{"n_layer": 12, "d_model": 256, "n_head": 4, "n_kv_head": 2, "head_dim": 64, "d_mlp": 704, "vocab_size": 8192, "activation": "swiglu", "norm": "rmsnorm", "norm_place": "pre", "norm_eps": 1e-05, "positions": "rope", "rope_base": 10000.0, "rope_fraction": 1.0, "qk_norm": false, "attn_scale": 0.125, "bias": "none", "tie_embeddings": false, "parallel_block": false, "init": "trunc", "init_std_qkv": 0.0337, "init_std_o": 0.0337, "init_std_up": 0.0337, "init_std_down": 0.0, "optimizer": "muon_variant", "lr": 0.00643, "beta1": 0.93, "weight_decay": 0.022, "lr_head": 0.00745, "grad_clip": 2.0, "warmup_steps": 200, "schedule": "wsd", "decay_fraction": 1.0, "decay_shape": "square", "final_lr_fraction": 0.1, "batch_tokens": 65536, "seq_len": 512, "doc_mask": true, "train_tokens": 505500000, "steps": 7714, "dataset": "wikipedia_en"}
Each number is 500 + 25 x the weight over the matrix's rms, rounded and kept within 0 to 999. Layers, rows and columns count from 0. Numbers have three digits each.

# layer 2 attention output (transposed), 256x256, rms 0.0817, rows 61-63,124-127, columns 0-127
510502490506484532492505535531500492478496463517515508501484524511489494500518486486501485494518501493504499490507507514492500493502498476502504514473501503479507499487526494518482557468501492510475514550521520515508489529501511496499510541443514483484444485484525518510508482519488491496500475529504500485492486515532483496503496484514521507496504523495504516549529489533523513486496
480480526484527471515490490485514519513497495515506477476498518509510473501496518510496515523500489502493489515493509481479486526490461515474525475503493466495504515469492489493520506456480512476514493490486480490509481511491521522505474471489506495502515514524499469469512496499513515505470509499508475520498494507500470534478489495533522506492481531497505496457477478497464523497487
510488487496505523522494496497512480517510483546495534524493525520533497509503496506499517527462524482491470496525538493472489501507531506477492520502499504516492454476518497489470508446533488483475499515525505514522511523511493534522494505477484515488526458491501529501475497520493509480505495470447515510536536474498481474505489450508524517469505514496482532539513517540518519535490
512501487509484505469499487502514504468518571478471511496527495447519552484538490477510520464506487513470479501529506478475488471520540483496495502493506515476501470457507478469486523506520547485493519479501520490506513463505519552519515473464523464474502478479506493554510472536530483488477485544501459517520479501506470509482527480515491503498554531477505494546495539454492484515511
511485533484491540488534489474493542513488476466507517482527498484502492485475467466469489484483468482508527518502517508503534512523496549485511503511503478512513511500510499494518479475497530500531482489522528481476495479498507517513480460496499525479495475494493498497492507459518502518490465513498491494515498498514535463506506464494544493511502504504469464505505488481499531481523
476496478478477494508538492491519460520477509480534513519490524493476519467520493487500523504467464531495495527520455524501533489449533509521523532490516504530511544473502478512515536547514464503453507471522517463527514540521519466536511515517499531495482498545537514495574509495473527496522512513494508477472556491535544500475484527479523479526476485511528506494496484528519468495532
508514511491542531472542521489481483481506502483506517488480533497484501531517476488504471508480505524541493468503535493496530477456483500478491538534545486516489517538511489508544477509463519503515533503511522461503527509496495462500504471478494521503488504507476479484473519507513494513494475525458490489494486487516486530511481472485466477471477515504497461502528490489493463452506
# layer 2 attention value, 128x256, rms 0.0856, rows 61-63, columns 0-127
486492513517507490512530501541549495515496515476500496499479475467505473522497511564501527508508534475486488501476496513512474517511484475499494444474500512490490514519492526490484503550503496453512490503498527507499471486501485493497478501537499507479521481509515507521500500511527522532476500503504546482481496514493496500504522497513479541551493484525494500457494505506476515537514
529489467449488482508459499520522510507513506536503487492492496565467493485510473475512504514501524484501519511478487497496497492458521453512500498515498521454491479518485463492504488538487507562499531513528526518544474528507500511476525516508461517492500499460471504475499472498560446518485486500488499494494471512488524497516515488465483513447516501531483491509509522536497490493469
479516466512505518534494476525485494507482509489447510506507535495516500513507507479508535498514513466504474493485535503508478494517487464523491448480482550477480467510476491517474508503483482500518463501498497521509480496499554540477468474506521502534546510484513500558524506458515512505541509500495476487489511535478483515478543468480510478466529520517477495507463525484496509506509
# layer 2 attention query, 256x256, rms 0.101, rows 128-160,192-224, columns 0-127
497509469462522532492511499503495500501462470508535541451514533518531526554534496506481550511520546511485506478485517559524561491482527540480499515480507487499453482473479496529470491515488474472470501517485508511496515507466529500524513483513501509483505578478510534500522476490470506502490511523478523510501490503457524480467535477490515503545510506526455521533467506495501464527526
462480478467528479510510508490521495518471501479506487459478500494478510489533542482525517483531497503504505457477485519506534456494504518507484508512506478497513547486457477491509507504515491490500486494548500513503496493496515495489493481500497501524512534473486452465489515507485497491492498490468523498512524460474474529522528491496502485511537520496466536493538508499484491517529
542501504471552492530496496549493523528454460499512512488476520515501537491469489528504524514514484496465504482517503500511528509503479499493492498469502503491497524500477510502488520495507490479495449473493542498489535515525510519497494462526512518507497538480503513461487505497491491493482501532473516489513521477477513498461490491500493505540523525536481526531485513466502484517488
489487508543474480506483524503487492509506543540521516539499494467462492491466497499494500529494431519517524504519489485494498500504515505497499457520481515478489513505492482464483529491512525527502524503503518473512498479511529517485523512498483478552503461535501516502502499495528516506465472499533518479502480507525485562488461514510481513505503493504507455463523500521513510497478
463436497488492507493522500467505524475486479502526499509456522520533523493546509506494503494527511533513509500546530489534513469504562487495494506503492486505480479483509485506504531520519502497534541500464462473518505474527532492485520509530508504497498526484502524488512484493519539442459502487505494481483456480486500515525488486500510450500531504507511460538491513512491524498536
444463495513472435484517516491486475522521520500467494531506466497496459444488518522513510517505464485476490548480481490467493483493489492487474522476487536503508513473490508493482498486518483522503528468497501499507456521474464485516477490501518539510486492484455451483511498476534511509525456512502507531487506517484508509524477518535466540498496515526499476456481492504482521495491
463509512461451463470494521483499509501492546512490508490490538490498478484527523486501478460509502510497464516508461477494476495484525491524512480492508465495533503464509485478455520502511534525518525511470510506501476488492505496539497483501515468468490445498500453493515511491523453526481510485506480535493502503500498520528542488472509523478532503470525503477447508518477533460491
512475538526569495447527546483500510519481479522521494493482492527455509515460510466515500495518527483501496481480451515527476493474518522503487504498470542487496484529532523523442457508485480476505521527493494490482550505510537503515511529491440480447496484483491518503470492502508513496536547508481488504544493532523505519483488552493518484526472518487521449562455498503527488440520
500490484492494493504501510522471514498484476489514478462517496496521560543541489484514540509480498459510510480507470519503519451515504487504485511459498474520514523501477542501509494518489503480522526458442504516482508484475495505490519546524501487477494540490539501473495529430504491526503522535505456540508474466500563502486484507495534526532486520517509486479443544519510525480515
510496500512511515503503480520493500453499513535503504546546514522506496516504495490492490471498494501518515524514464534487504507491495485502507506481494497478514489536499476532523491497535547500454492486534489481525479514492503489511524505491521518507455468523513497532529506481466474510506482514505540470509488512507489473522500478514500489469513491518506496457540480474529545501518
500491479456487459513473479451485487528463489520532484518490501491475499545477506526483502517476454477493500482474473477490549487521451519557518476520493524499508539509476515546495531490492506493567527451558483513498499466486534489505528486439549494452532534444506493522488492494538490528526540491507514497458492530469468501489479515478512451491485479536507479545441487478509484549542
482513484484423492523467527515488516494506510515482500493479485513467480511522543500496515437515476522505484524481526539542515514453498497473486514504517484470510509502486467442519485534489480510521485458459504530535516483500505467498526486502526494490468510501528539535514475497490485526478494537494513506514495464505520470490484480500538494486511467479500514493512528536488512523488
483543485545537450486496509524528472461542535522519517491520497464510497530571476482517480477525497480491485509530539513519544515537476471462496524484465481578508524494503484509532533499529496543500469495490480547503478468469465508537508513470483517525477503522508485514496487506508496500467472481509502464558472515588486510506551505506511525529466463491504471486481522515536473456471
521552530526479501499509492484458518496555495456492465534495535493482484499444475469485528509513494501486521474541490509506497486489532502527440529504475468487517491478482487484452484545491514476446493508460493509473521496490483500486539555493453527516520528506508511480487522501522515494515499502524519481491514443514483473532439500505533519436505449548508510511507526467516507479492
487490540479523443459487512466497507496521505516505483545521504504513461491457480505535492473462518527454515489558485463526522475496529516522467487503476557530471504512490528487535502536522478471494489479454493508500507511509506491517491511545501532493500504536499433518506455478491475491535471464508491521516539523483482528501475537445455521528491509502469514483520481502507494496518
501525537466526478532454524523507498511502526452487467502513509467499472454550506512524484562534497513500532560527467464515480517512486500508439461474494503521499488536513508503549512499477513559529501539482495498469507469516482505518472493502519482561467449524549506504467512540494502451509522513509441507492531518468494521446481548528504554550507440526490524522445536547452537532511
520511489473470488464483477488514523506498472487474485485526496487471494527501512505485480540498460511523486487506501456448521507543512503495541557524495541485501497491490522521550502556483475490505519462476507512542452490500500487531476446518539519503526480559508533508520487518558528498477523506566506525504523519477508508477525497487479493449541489494499500507529527474504497542470
509473487444470477537455503504509549460527520496493462493493513527527475468529505494513480511507490520531474493533495469498500487506519505486527500503478499550474495504464541523530530488498506515526525527485483449520458518531524551513483500509505479521542506472493523494571485526485462471474519479500465507538479500513530511527513525533495473492436526527493481501524509485526522539531
487520520490504507530514511548464510470507438473464512506506518475506458535492553485447532496492486464517433494484483521488543517532481518494524519483517508523473462505461553497531492509546490519514476470507530456493491501514480491492508487469526481517481424505515514517523496471523495490457514496460506496526521470476516519549506507478521488497495481475487439542513544495512533519483
514526538479498487478508500515478464501504490504491510496482498549467541509522481492495520478407515447480554485519463559540510462537532458497479506523457559481468496493551496495509534503509477518518520498508474485500514521480501471534521491458470545475464484538513513464495510498520536483427475459461487499527475477491516468489477461501557482458497465484491475516493494513553506497493
494541477490567469477467535491460498480494471506487474499483554538509580498473447519510507504487520527525535503511533499523482559513475469519510473499500479515489523513498473490443501489479514556444542506481452500520513473539439499532467553488510509494496516495469468540510500493524482506490492517479511506473498539497508492512517461497520461469515468480490470467468501520508506469457
533506463492429464517484509534504490495494513497530473528492484504524492509428522513524480460438584535492501482492503518476505535478518517452519500498464453518483503492542456494474530451507517496480484553490490490481501509533495525465462485454460449538462525458450492522512496484473483478506549487497519519506532508515529508485506501449469515482560511518483513486540528500526502515479
509473485504481493463511468508503526474475462515531477462500534518480506487510459492485440496534525529548510533524500504455487522481471467498497559533477501490511518506455529546485483521533518457481511469521499466487494484449478523499499494565445497538489495485495502479510488495479473538551538489483474463507505476544503528521518550472502517467491508494461497474564553504496486511525
520493515513528489480514496498526490478529511502438529472523533476485544506508471524496470478530488490522542505493504539516483524544500448525469501480527502510449518497509494514531503493501488468497488488498520527488521533496472514520462441515465479498590521496498471468534516460468493491478448491455510483486492522486466499548516487527487493459486535570485456488465522504519442515503
523530503519519513509489487483536508507486438481504506486536519507535493488440484534519529514513531539479514502527498528520504444506491496517477554535483486522477478466500519472502506545481506507529490503438523448463408509486496517500490466478529470481493543468508515519531556468505469497498436522490488494522502486500510565487471524496516523554485520515503530479542504489499503557505
516482566477485468505484506520530510516521490469513501490521474537528469508513461498515468515458490485506510507469500456503491486509475488496501492559497484479480469504506531573451508487525538526499501516531530494473517491523499466492484521475479510507472537477552523455471489562477496511500488548507518545505507518490554461515528486464527508527504547486496435474519505499455490511489
480472526506506490500503498496543491493495444523483516499511525480516474493465572502500506500542506451490517532487500513489498442498470531438498460531529484529557531453513489507475525540526499501476500543489518468545498497532492482479512535467483486506476493519468519501500480552478477509467492463475480485492506564534508504515504477516486506548529486556523531492486478527514486560445
487452502520484500468548511501526499519487497527472500484513498545531479473530488532553471483482491523474502515514474516539546447490538460468584471458481482519528483435505543502524474505496450502527499486541549504498515516503465498496468469501488548476524497529468496434508557526544476531508503478512502545490518453483497522480513554501506515489507502508515472510514495482477542487539
512552473502494508525482481453495491497490520481464486531536496522447506462477561529496523494522508486518533541529497506441477482542529510480500499549489501501473478461509499535509474484465500530520443484545534519500455476518457533522554462532531513503485518545481510478452491497518495515490499500504488537485486475547493514529511500503525538528516435537476516481495521452512484510478
482495539489480508452504500513498502528499461498503468527527517525489482512501561510510535501495529523523508489507491509474500513499463544536484483470532451463492535482467499448478504524516467520536491486539485506512461511505507471452492492542472476475498549506582495519504513494497519495561517474474519513518484459505419495473501464488478473495526542520529494544475497516522441483543
452508519456487509484511492510506491497544476517508509507496472509487526504492514446494502519444483478518484504490502493508526510557529514444499473474492516539515510474500478523527530545506491504553516536451514491493505522476439462512496523521518502508495516529490497495499547464473477510513480492544485522543495519517489527510553465486513514486519448530468438515484488506476511544531
508485505486521517574537474496512489466495484503475549533495499474492513509495485516463512484496494537505531448508504519504456560515479479524505464559491499495494493479492504501532482535553518458554507519528491494461488527469408548511488445500500523553501507503476510499531513504509472484497494522490520530522497501532547538494500500458470477478522542556467526519483528504511440533513
456510516488500455519468508499495491494490514491491470491529509490488506504503498500537473518515508485454525524508529514506508500523488488511483475501478476528519526492515514509470515497491515502515535522539487497484530502490500505500484516476503491515503501538482506502491513465518471504506516494489517488499506508499505511501534498518497508484462529508518486485505485507540510490492
516450447485502515480468504499456498462436487505497507474443533481524553513531550544527545493532510540477518453484499532532493476500512511507542511496463476496483486479451489510516519508475509492502505482497496526493524527494528474497509481505508498562476548477476517475498536471467485507490553508515511532496466480488544480505492431508555500479479472527481514506490516502520501517521
474454478455499510488546541506513494523472519462497502510486469502495561484492488504527471524501480507512508470528471476468505479519482473457560463508491454502499504441489537515473559469495467531457481489522469491507526560539483470451513481545535539529489488496480496484479493489469538521470528507503513551502484497512487443514520518512506471528465490502490559553530546539485492519526
505462495482526473518515536505498481497488463454487496463457524469520518508536534516507518508501508538475486482525500557507493511520499477502516530461497515507505515478479524487505536502464511516528480504471518501506483514520513536494480506492492489543523492459508509467495522478461502459443566515494496544499479493457498487543485468524550506477478470524486569534518488493458516474519
466485497490470513451516463477533506497553498529486463519513520522470502511486500458496516513476511499513522487520511521481502523492476499462502506511494542499497531531502461517485487456506536499501481514486505470487500485471529495524473499496492479555523523513486483500494524441521486510554478510525561536485518492508446493527492495518485475454446482523527476478467505450477515467439
474518486484460506452539484504515523461506482483492500503487526502545504516461532530505551534532460514451486450513502520545518502470495476477548487542509501486519448510486438496470529499531516504477538512509461495509463480474499461504519469521508506501505536526472483519528506486490482517494505515508503478485479466517541499515470483523513508496503508529499497472447486483501497515445
491553549522497462475538516459537503522488530490490463508525485526501507443488489497491468533486474500515463537500511496511477504504481505527484481525523534491503492509487455494535490497534461445437480506483461472517514470511511443489492446559501497554423467537461493477539431479518480489504468437553456542473515540506466509529478495507475528496499484489552521481484519547516527528513
501532528521486499476504540434483498497478460516547493488494572494493491522471480509452490475489546465507499522487464465433481464547501480473524488458516463496480554474508517536481511480513479522522480490525531495555457537489488528493518518517480510507488508499534478490520515480511482561504529538475486538524473506475473513519500466501472487469525519500499473487487495474477510476533
485484491515495560484490545474467555509475529528490521478411485498536492526511491484528477539465503516535508487504480527538473496509552479535468536501534522495490490546529506505516444523505493446516465498489505494472519514541474482527517523529487504472474492504479535510525524501506488498523515466502511467504522497494498508535483479477493501477481512486543483498448493501517453441520
449494493492491506562522499546508538468511475441519517519507440515497515520511527505536511509519534558459470494537524489508513522529585485502517537494511501523476511477539509530525490523461496519547522467524466491513482480521474516519552517523532541531514546540521525519493501492513480475552479529509461510507451495502521465499513497501526542535486501527473523452453505500462558495462
503537526466477501517536497519518480492509522532513495452503511514496490464471499515527509525463510481505523514457539513470477519497496490514512502483548507506510506499529515538519492445502517485456530472533489518501456488525534522528546490478506498471482549486481486475523438523492491483488502531479513517463561489538545504497523449530474529505499544499484495488508506486489517491509
529528485507468432483530436521482534475482497503523512491500466520474531468508489522530462519534532485485511558505458492512512544490474502488504495424528513474494503508519465528539511481415503554492489508526490502518492503501516482495518492446477465519514582439477470549489442484509506462540540497543481490489429499516518495495490514490522500526469482505498568532465495508502546522551
515548464479488526541533513536455520493489499532471505471516463493552537550499497513505514469517572514529448492490513514504522529530510585495520483499510505485558509499468513510552492542462484476513453493513511518517461480554481465467492517528532519515502488507494541516530509521471482470458516543526504514481482473443486494532465481527536488420569498495525482513458497545478510498510
538493498465552422491513514466510495491512515499487515504501511506515440517494498511445483489493486463473528502501517475501498494509499478438466497502461525499520491493527501563479477473466465531438471434454509494504467546523496510507504513549487509490448467544468489472548471546497496501473488489528494504471530509516432540500528487527471493496450477494510506486478482530492501486462
523488553518494501489466493531494543530508509490531526454518550518507491511494443510509471463459570488520548506485516507455533487487477490514512503506491541572501503531496479492513485498531465471495534528494485533525551492456442482545472525486442483535576522471528498489517485483533485541453476461468469457449493511493548492477518523543481508462497469570452501468469497464511497497490
514496496496505481512514515514493527494505529529486502543495520505478451497462446476534523492454495464480460527496477531545445505487527514557462520500540536481505515516522574469516502523492508454482518488501505530501577512574537558515519539553510468512512470490494476482477523509517490474541505517522513555472519462494482480506474570478462514500480496480554448506487498528524509510530
518506534473495499429435481516493448479518525480531458546481504490465467495507480479562481476468511494491568520516522512509503541561458471518475501503452521517446532512486536457524470469455487487524475486471505524481505533463533484517546435484513522497503456463511505548508504487461544497498508494489505485524526563491498508545477494540518529534461463514547555544495486495520493510455
498481464477478550467528535545551510502492469545460425538516453497479501504510492545532537535527524509513465467507500446468503501541490519499491547504508458512516491503517491509520523518492496489470536475488498562495469482482478473477526516488468486552464533528502428546566468503541476493479480491530510526509530484536501472484491498464463545475528523522436485500480512499478486508523
490493510545503451527516514485527521528501469455523460510516475503511463485512445466550459503534465485510477488500499509488490462513508460507465540482524497487502506524553516505476470473494458530508468461503501467522470534518565525502475469536465520460472473480498524448507480519489500492518469452510443540491495504477520515466509529516512489485451546498491454484433497488513563535528
497482522483556498536554516520503520473498493467472521525507504481495485529576449541518437495546464554481471525503515504544551520499510517507534474502501499499501456500534550456503510468448478473481466508511507519453457510489476503491477494507523468543489467472512481546481544487536516489510509513516521515488491495489492478526491522523492510516477533527428504540475513500528472455482
543500546525472527463504466450513492491508507511509476567483540513494509457523487494489529537515518487500489491532486510513428490494448469527448522470512515515510457471508492498525518515501522496517537519533514434496495526522466490495480493504467431497427500537494470401492477484492511519481494491459492512500512551516506527527525441504517512501470519505511534481466543517442522512487
441480483498541499453477461489475506502559456514517521525528492521497497537511488521463469479482470494468482490537524475485507542522461511469509508455458469476464497483478498494515512490509490515545518466488511534468498539505497505501525551523522510485479502485453536540566466473499505509489478519512539537491476505510507517470483485523527515497521498457491461522499460519493556464493
464463435475464502487524516501511509518523487479526485464478474501471462514489546598486502522477500515534463487518475469508473477476501514508508496478509490514545493531438486516467495532471503468494517456531537462451503527516482475470490434486493589487526502490462474487542547533530506527520542534573539486496490524505517489542501484465517552515437510486496468543457489483476472480493
517425510520538480475507461511531508526525484515481464508506490503520515474504477483526492560513508533528528542506520474525510494485451523489479481520488508497564545482464510511491473499491495497503503482510526485488445532515535488503501484533476425518502458524478475401501472472487502487550488465467500517498449516547478491501521514509470443500471475500527464457480516484485485491542
546492548491559477486495498480545482481550471518495523536531481466513492471499530468445524472557502499494552516482465457523488493454486449511477542481527467504492518536493514531470535480519483445467503505486463511458545535497514508477521465486445506501507501492538505487534483525488439523449505515456502450514462499494523481534480471491495488524464542516509500492488499518469472471543
528518515526509486534494515481533513520562516479472501458539559480497475490534489519534501441469550479461512449548506551545530502490477518549462493518475471501493521520519470472453504510489506485487512506480520465483501534479525466478438494493475477520485481469468504508497550499522507485551497456477508452540478485547499509518478454475498467448506504545530527549481478453478482454466
546546505458454477500479525502445479474482477467510512545513505516497484530521437490507503510505501493463529512501549435535501569471503521529489525537472481498501507494538475536414528471491545515521519556453547524503521476495466493530491514490538541502548481459483497474530470543495497518488495527498502522493508478472461488501511504497505403501498564491469462484468484501491515449508
497506521480527479507468469453553488534533517464516531503498510454470548521514567519533475496494505509545505500463501490502492480489510524501508473498537444466521481530494461458501534461545521492501546492524512534495477501506469481501469550449569486501473487480474524504503524517524510531527531482477482478525489517524509489502482446521468455484462535574508549512500462488529465516471
470530511545490485467491473517488469490540520522477487538485470529567512494474498570529513497501492495500527473476536512488476497508461484467493527449454530523523519473477519477499431444517470536507527484488455549469462526498495513500491530487500514534488479539547486515499513494472443485479530474490527504518545490482433511479462579488486501527500526525523502528509545518439539496480
520461509480410511539440525505464537455509492498507499471493509523530535493481514474501519483518497502459505444496510525475459492471509470489481476486526538496490467494504557468501477463471429484508438488531470527481453466485507481515514492525496539479491509541460520472535531498435523501455467516485442501503459498515459530499484506461532533466455529536496526474537417540533431501514
509438461529467497530509524479468508522514500510554518528509483520490518519512529504485534467538537533453537534487512521446505553503486468486502465511477473466526503435475498475488549479491501488521465539511525519487518544482552499502514540497491451545510452461529468470508509489458485446498534473473500436485508477469490464459510502513471489508522539492512561510469519531517486469462
494528476486459424500486527515511542524505454489474430439504537428549523458514534475538475511515527490537460481503529476513510504535472501457467537488434490533507526474523523461498526537579507466510496520517491540490472479539476480517480468455457504482530485499486477567533463472454523466496473466507509511513498526474510514461546514469523460511515473513494478489447455506556460515557
512562489536505530546516513538514511550453535526542473509446538502492548510496547504524515478514484469485481398473524512514461490567468465479549511494529460481526450488491429541479509453546522455520537523523517486442489528475464558527558488462496480522463523475512477503486458538522522485467498512490514460494463473495509507512524498500548496563489511515498483473485556539510485475486
498498508473503466508496501478518529503509515486475491468515511477496525443458494497489498491478462501532542483525550472498458507479519487490463508496540534467518515490496517535479500428481489474529508485502520530522497529451492419492518484516476524517511476520487503496513502496473539540472520515501434511526497497486542530487509498506487527537475533479499481471498479534511505508521
# layer 2 attention key, 128x256, rms 0.102, rows 64-96, columns 0-127
488530490460507525493527526509503513485495530480495511501509488498499532515522448504482497507533488481505485483478447491493514510495483504473459495552496502499495499518535477474466492489493504504500467476500475480468511481533492516459502484497468551486512490573512492521498480515526527509492466478508511498484478490511508509502489539486499480517518510493512527540530513481459521488501
509484475504515540572482467474481516483493481522461512520509501496524498483465476476473503532550510512529483531523529483499464515507502513502502554509428504475449525523494483476500489518474487542524451504487554488491478480518536510506483476471493506482471498505518504453480502512505451503511478529468517531453451509484517485494471516492516526485568489539498478523526477483496512508500
486541441489499477480501534443509476505459514496524510471501487547500495529511496525508512452520464532496488494429496526512488474503493523471492510556518507512460540509508478464495493518523526518514500508482485503509483484505441482496461507502496484479499480499521486545516523498497491498523466489518513489498470463516490502460476510439500468525506528460483488536489512524452498506518
512494526503469452534493513468503512524482499528509460530542489525477468529501512535451461478588480490527492485505519474512477509496460499491480518509537542484506481498494528505471525508468509549519509490492505505539477539510493472513464484524511486495465500491533457510506502514490516537479466496512517500513504529522484471494499466476495492464468508504464440482489469459550473544473
535517522477541505475526504497495460488475552457478509488494447509445476543474494513513492514499483443469497465453480496499496537437498526503497480493474510481482510509470513468490500494499465523497479539520561542499549517489507535490489504426472492488501498500487491471482513492509488498528501516499528523515544481474490471484504530519512508537497486479481525516496486494501509509525
511460555481518472473524470540502468489507525454529515536470463507503526484491474473521506503471539505481500460478543475461478505501489475452527491543461517523541464503524512511529501533496519502491481502502486513474460524522501511517557528525458491497460498494503490460489552537480487481537487513505493480461554491488477510509541483490513490463477477477537463484522486477516489493575
493478501488435528531492508507496480512512486484479482510495424522498500543502490507498509535463453494482517528503497521512539506452511489507498507496479482464505466481482451544482483507511487498486508548465518494489528471476502529506459503508498531531463524468547509502516489470489435457476472489548512535544545511524557464506437439491462514559472489518478466529462479535528452509489
492483532504499502468483505514482526467492499500480499501508513521499482438500509470503470463473515511507509551526503507428525476498488490522509470485527549550484534463499510515503541499468473495484493539465523507511507475490478501541476525465510443522508497528509469501454510453508539528479484522468493526491544512478486490501515496481518464439505443496483492513505489531474574451490
479444496503512529505541519494557503511494464473493519513526488505479485460544498542467474499513487470532513509485433523495474436486470472522494482498481479483490461526470535509456471473548497479521522495533486493485463516464507483459505532472466504479480525500506528503508491550506479452434451449506472536499500506490456510443501518485500537515515535480503521505462509499512508434498
469456498494475485500463518511469528494474505497444489487453520479494475494498526518470493477507490477498521512486537451494492478477517485565463475522511503482457471496504531436539481551518475502512520507495540470497497518519473472498516501473484499501500492520509453545532491499494529509492500460536458523549481523457514498483532524460497484502495521508501515494437511525488523488458
477526561523499509479524495489554473539470488497503516481477491553496488493482529457487513524428516476539510493575517513496478499492541517512464529514504501508487544479517500480490479489503551524495444513469540496495497490528520536468481532551459521516460521500480489439496539536451484494471482451471544485510513507505512533537483527484491520491498503493461462484500519499483564515475
517442522516517489512504558529529459510494459497463500518490520479482521501478506473513463442527474486493478500422505484441549505477484528510479469514536531499493413518517535508515528526501472531536521524487524466505500477526500505535551437487511481461515472461514493503489519496563488474490474523503524504531518484479528535504483464505476463554500515499497522527480484485525500505511
525495527524493539515488508470531508511523508491476508455514452501476540452480471489487525471541426523556505519491533519504534509529477508455495554486532579481530446531525575512516523496542549503484579509502502499498468545507517496496508536486480500534525546458500511500457494512494515496487503516506496518497559505478514512466494512511494477485513491490462481526540481510494463456500
508526535512501508472462468507517519503519475555539517483492542477532568508541510506479531510546465515496464505507510512457500516485463485518507500567455502521470509451472440498541488512504510488470468518535522479483517493502547538529537475466507508489434505520525514542479469479543528493587553466488476464505470531509518501504480488516513490480495553475526504499485520521435501541484
501510486464495535550474514505487529476506550504530482487449482462577541542521493482472513507489510506488501501440539559530504529455522471498495499511534493525498435478505496497489551499494467476494503442512485502513480491501531506524502444470514544517534501492514455517474479480493537517521540475500484477486521503520503520523539493507499541451516487488498533535487493466504541493517
452486478466445510533500466481497486513478495477451463510547467484524481555462454464514495504545510487510495466516482492470546505527503503459528508545486523469552518521527534473563483473506495445486509559554446524528514507544488502519466519547472449498487537516556486542486473487486513543483497481532490497450542508517416504493523484479496513485499479462474490491517533500438504521543
495491508480494502496494483533497432530469520513525504509499484484515472506521521518477476487485489519469533516553545532503465512509507483489486483486521482479521491540478445514501465515481488497544516491508471502484504449455486471503460522463497497475488439551475488440521517501482503486461481519515508474504503493451524491527454511460499499517523516487487474474507503521513503492548
529542501503563502542511442492487492521513472509502492491460498493531502479527483496492539516552493499503468502440476509498512492458487513515533454507508525483494479498474453438478447531515521517502458486516484479436528457523446519511492527525459462509500528518507494545455460501503513519512515547477520517491518466504521528518508503495531516499530463444525552517457509464540474494447
537468460523441435487532449519452453522521551533515527504476497464566473484519528518461561505552515507452557491455530495504515514484490500504526526546499492467500426490458542501532486533512479467528527492514489512493555469493479464520473477497471509508515522508528463531532482425478484534540494482541485485471491447531478504511494513489512486500515500472512480458539522484514489462521
485492475538522467531500572517477514507510505504499517474474441486512529481500502480465448533531519532511473505476505498503524471496509474503499508502488519466430498503494518512500516522531506545450472496542490529454508520524453561499484509519460514477490531564509521473522484583541510476507482532538519484471529510497431529533524530461519431475494460504501502472557496522499516503533
518488504521461446509543532527509478474497522509499474525478475512493517509507516459498492452517485510489503526541469501519543533448476528496445553535526496504510502479491487556507461494503484469498463411472454497444501468487489484468530464473485543516512456521545491509458498493449528539522443494466511448526495480468460489484504528474427466541531521464513541517526554505505505540560
496517471506524502508510480435501442459504506448490506451476447417506538493541528461543470483480473490529531498514507496496513523488416512537490518541500533487491460506570491464536506506464541492472478443455487507493453505476496498493483510484580468454447524472485534493497526519521448532470498471494502490480494448524418498513495499506466539475473517520507475506486528527481473510497
523578495491523480469481503564505523502512471542482486460565532485544471496460533490529499501498539469455488510451474509460465500470532492501545503511500518507435495486489495508481473494523481457519518488506493458495544487478495494496507450464473496470469501536485521500515552516494515452513513466478520498435520477484478475520460476475539492488501467514530513514519446515563489479474
488500476534473475552481456490473436508521491471442446459464497526406487504557443519532480461539481489444506520449470476521493518512565489489509514502489503515517487449495481522495513534535496504503496471489489477504502512480487449487480525484540515508538468502481459482484439503508454468480476523548534469481534507484495438469548475460520584532481473545497486485491501487543501491468
541546523443439524531498533516484489494505475493483502512469524499452555563519524476513455470480539505507490488499503501443500537541486490529525457559508546493505454538507534491560507518447504501505502535510466491542517502500578486485465508564499525489473509528553524516545487461478542451499551505485529474474516516515491533524527521504568484488491509503485500509496504505500510499516
477504524518505503504434498476454513467520466484538493487500516487514502410485581559480509513478484486473445546520519530491530519526520511455500543496491529488511539527474503486479499497535475494489518457455485491561477474493551483472500535552439455510506493473477505541550511452539497515511550499501516498446450493489472507520522483510504592540498479493466510547521470459505479535540
512501501508499457454518513464457503469469416508539485477494519497531522486553447509511475466530513524503510484508439496538503533470535529521461521488446511468507513516494517479487485486489478470477488514514530500511507505502511464474415485474466482474500470552514521521515525498487504503539441540506529509505507483489511480527458536500494487469535523476517489538497495488456522531514
479537527518533525549454524518472536484462537474504501492479530443491534535469463490508505544493514499498484501468499534437496528466489534450464510482516548486491508443517452522464498484495487504477485492511511502522533528510466457473497484512518486507519538475482491497509403518517451482494474511502463507477524532500518440543502507471505543497513438522474517484518492467528474522543
478514511506485512537443501541471493496457489526486472487525488505524469532487516498506485442438494533591464525493553529496532426536525503532507535510464509456547483531476489547440539534508469485470502508512499446570513507513476486515488529545534496466428477478514521534444492486493471515552459452527488456451511555459508465470496482529534524464495518531529491491476501486474511435501
518582470505512519539505506494494494485494499479497513515461509537490498508505490521497463503504472483478494533482460505488489491510485543464502515456478547545465509530539512512513492525564531478500505463467562452510524494453489524470484504499501543513516474499499553468486479513481490505514483460492512464471493510505535508538519470502538461509549469502463476504561553545487578492496
485546499511521527511544497472467468465462486537528429545560525485492528510475498482533494512522527484514545462516513505526476532457488492466462513495531493472447492550498495517469533497458551522504515526543519517500506486481532559527485458513487445495483455459529531457500469415510444468530529439516466423531528468483543493512483534451528506543490489522534520467474483485488473453494
511496504547485424495511471494506477483567521499465530529493435469509459479492497484547483460538500504511512554550500526536425568444495508477525528488491531474530505498554546469484507470440516487493510451502513482513486464554515484481502572543567511474440476492511468467470520504529453499452528480507509474491478540480508491541462484552547489481517510470551498463482463505483472476483
513490464496490547536500530487494502479481479513480489518481426503526501519532485453517507476484512486490524516484511508497516464505480512475491497480497494491474504517528485503463513497480498512469444511476490509464509531473483520515458485549498499528485521489529516471484504496490475482523520488524474516482523462484541469497503505477535512494495456521501501487475496507497502492504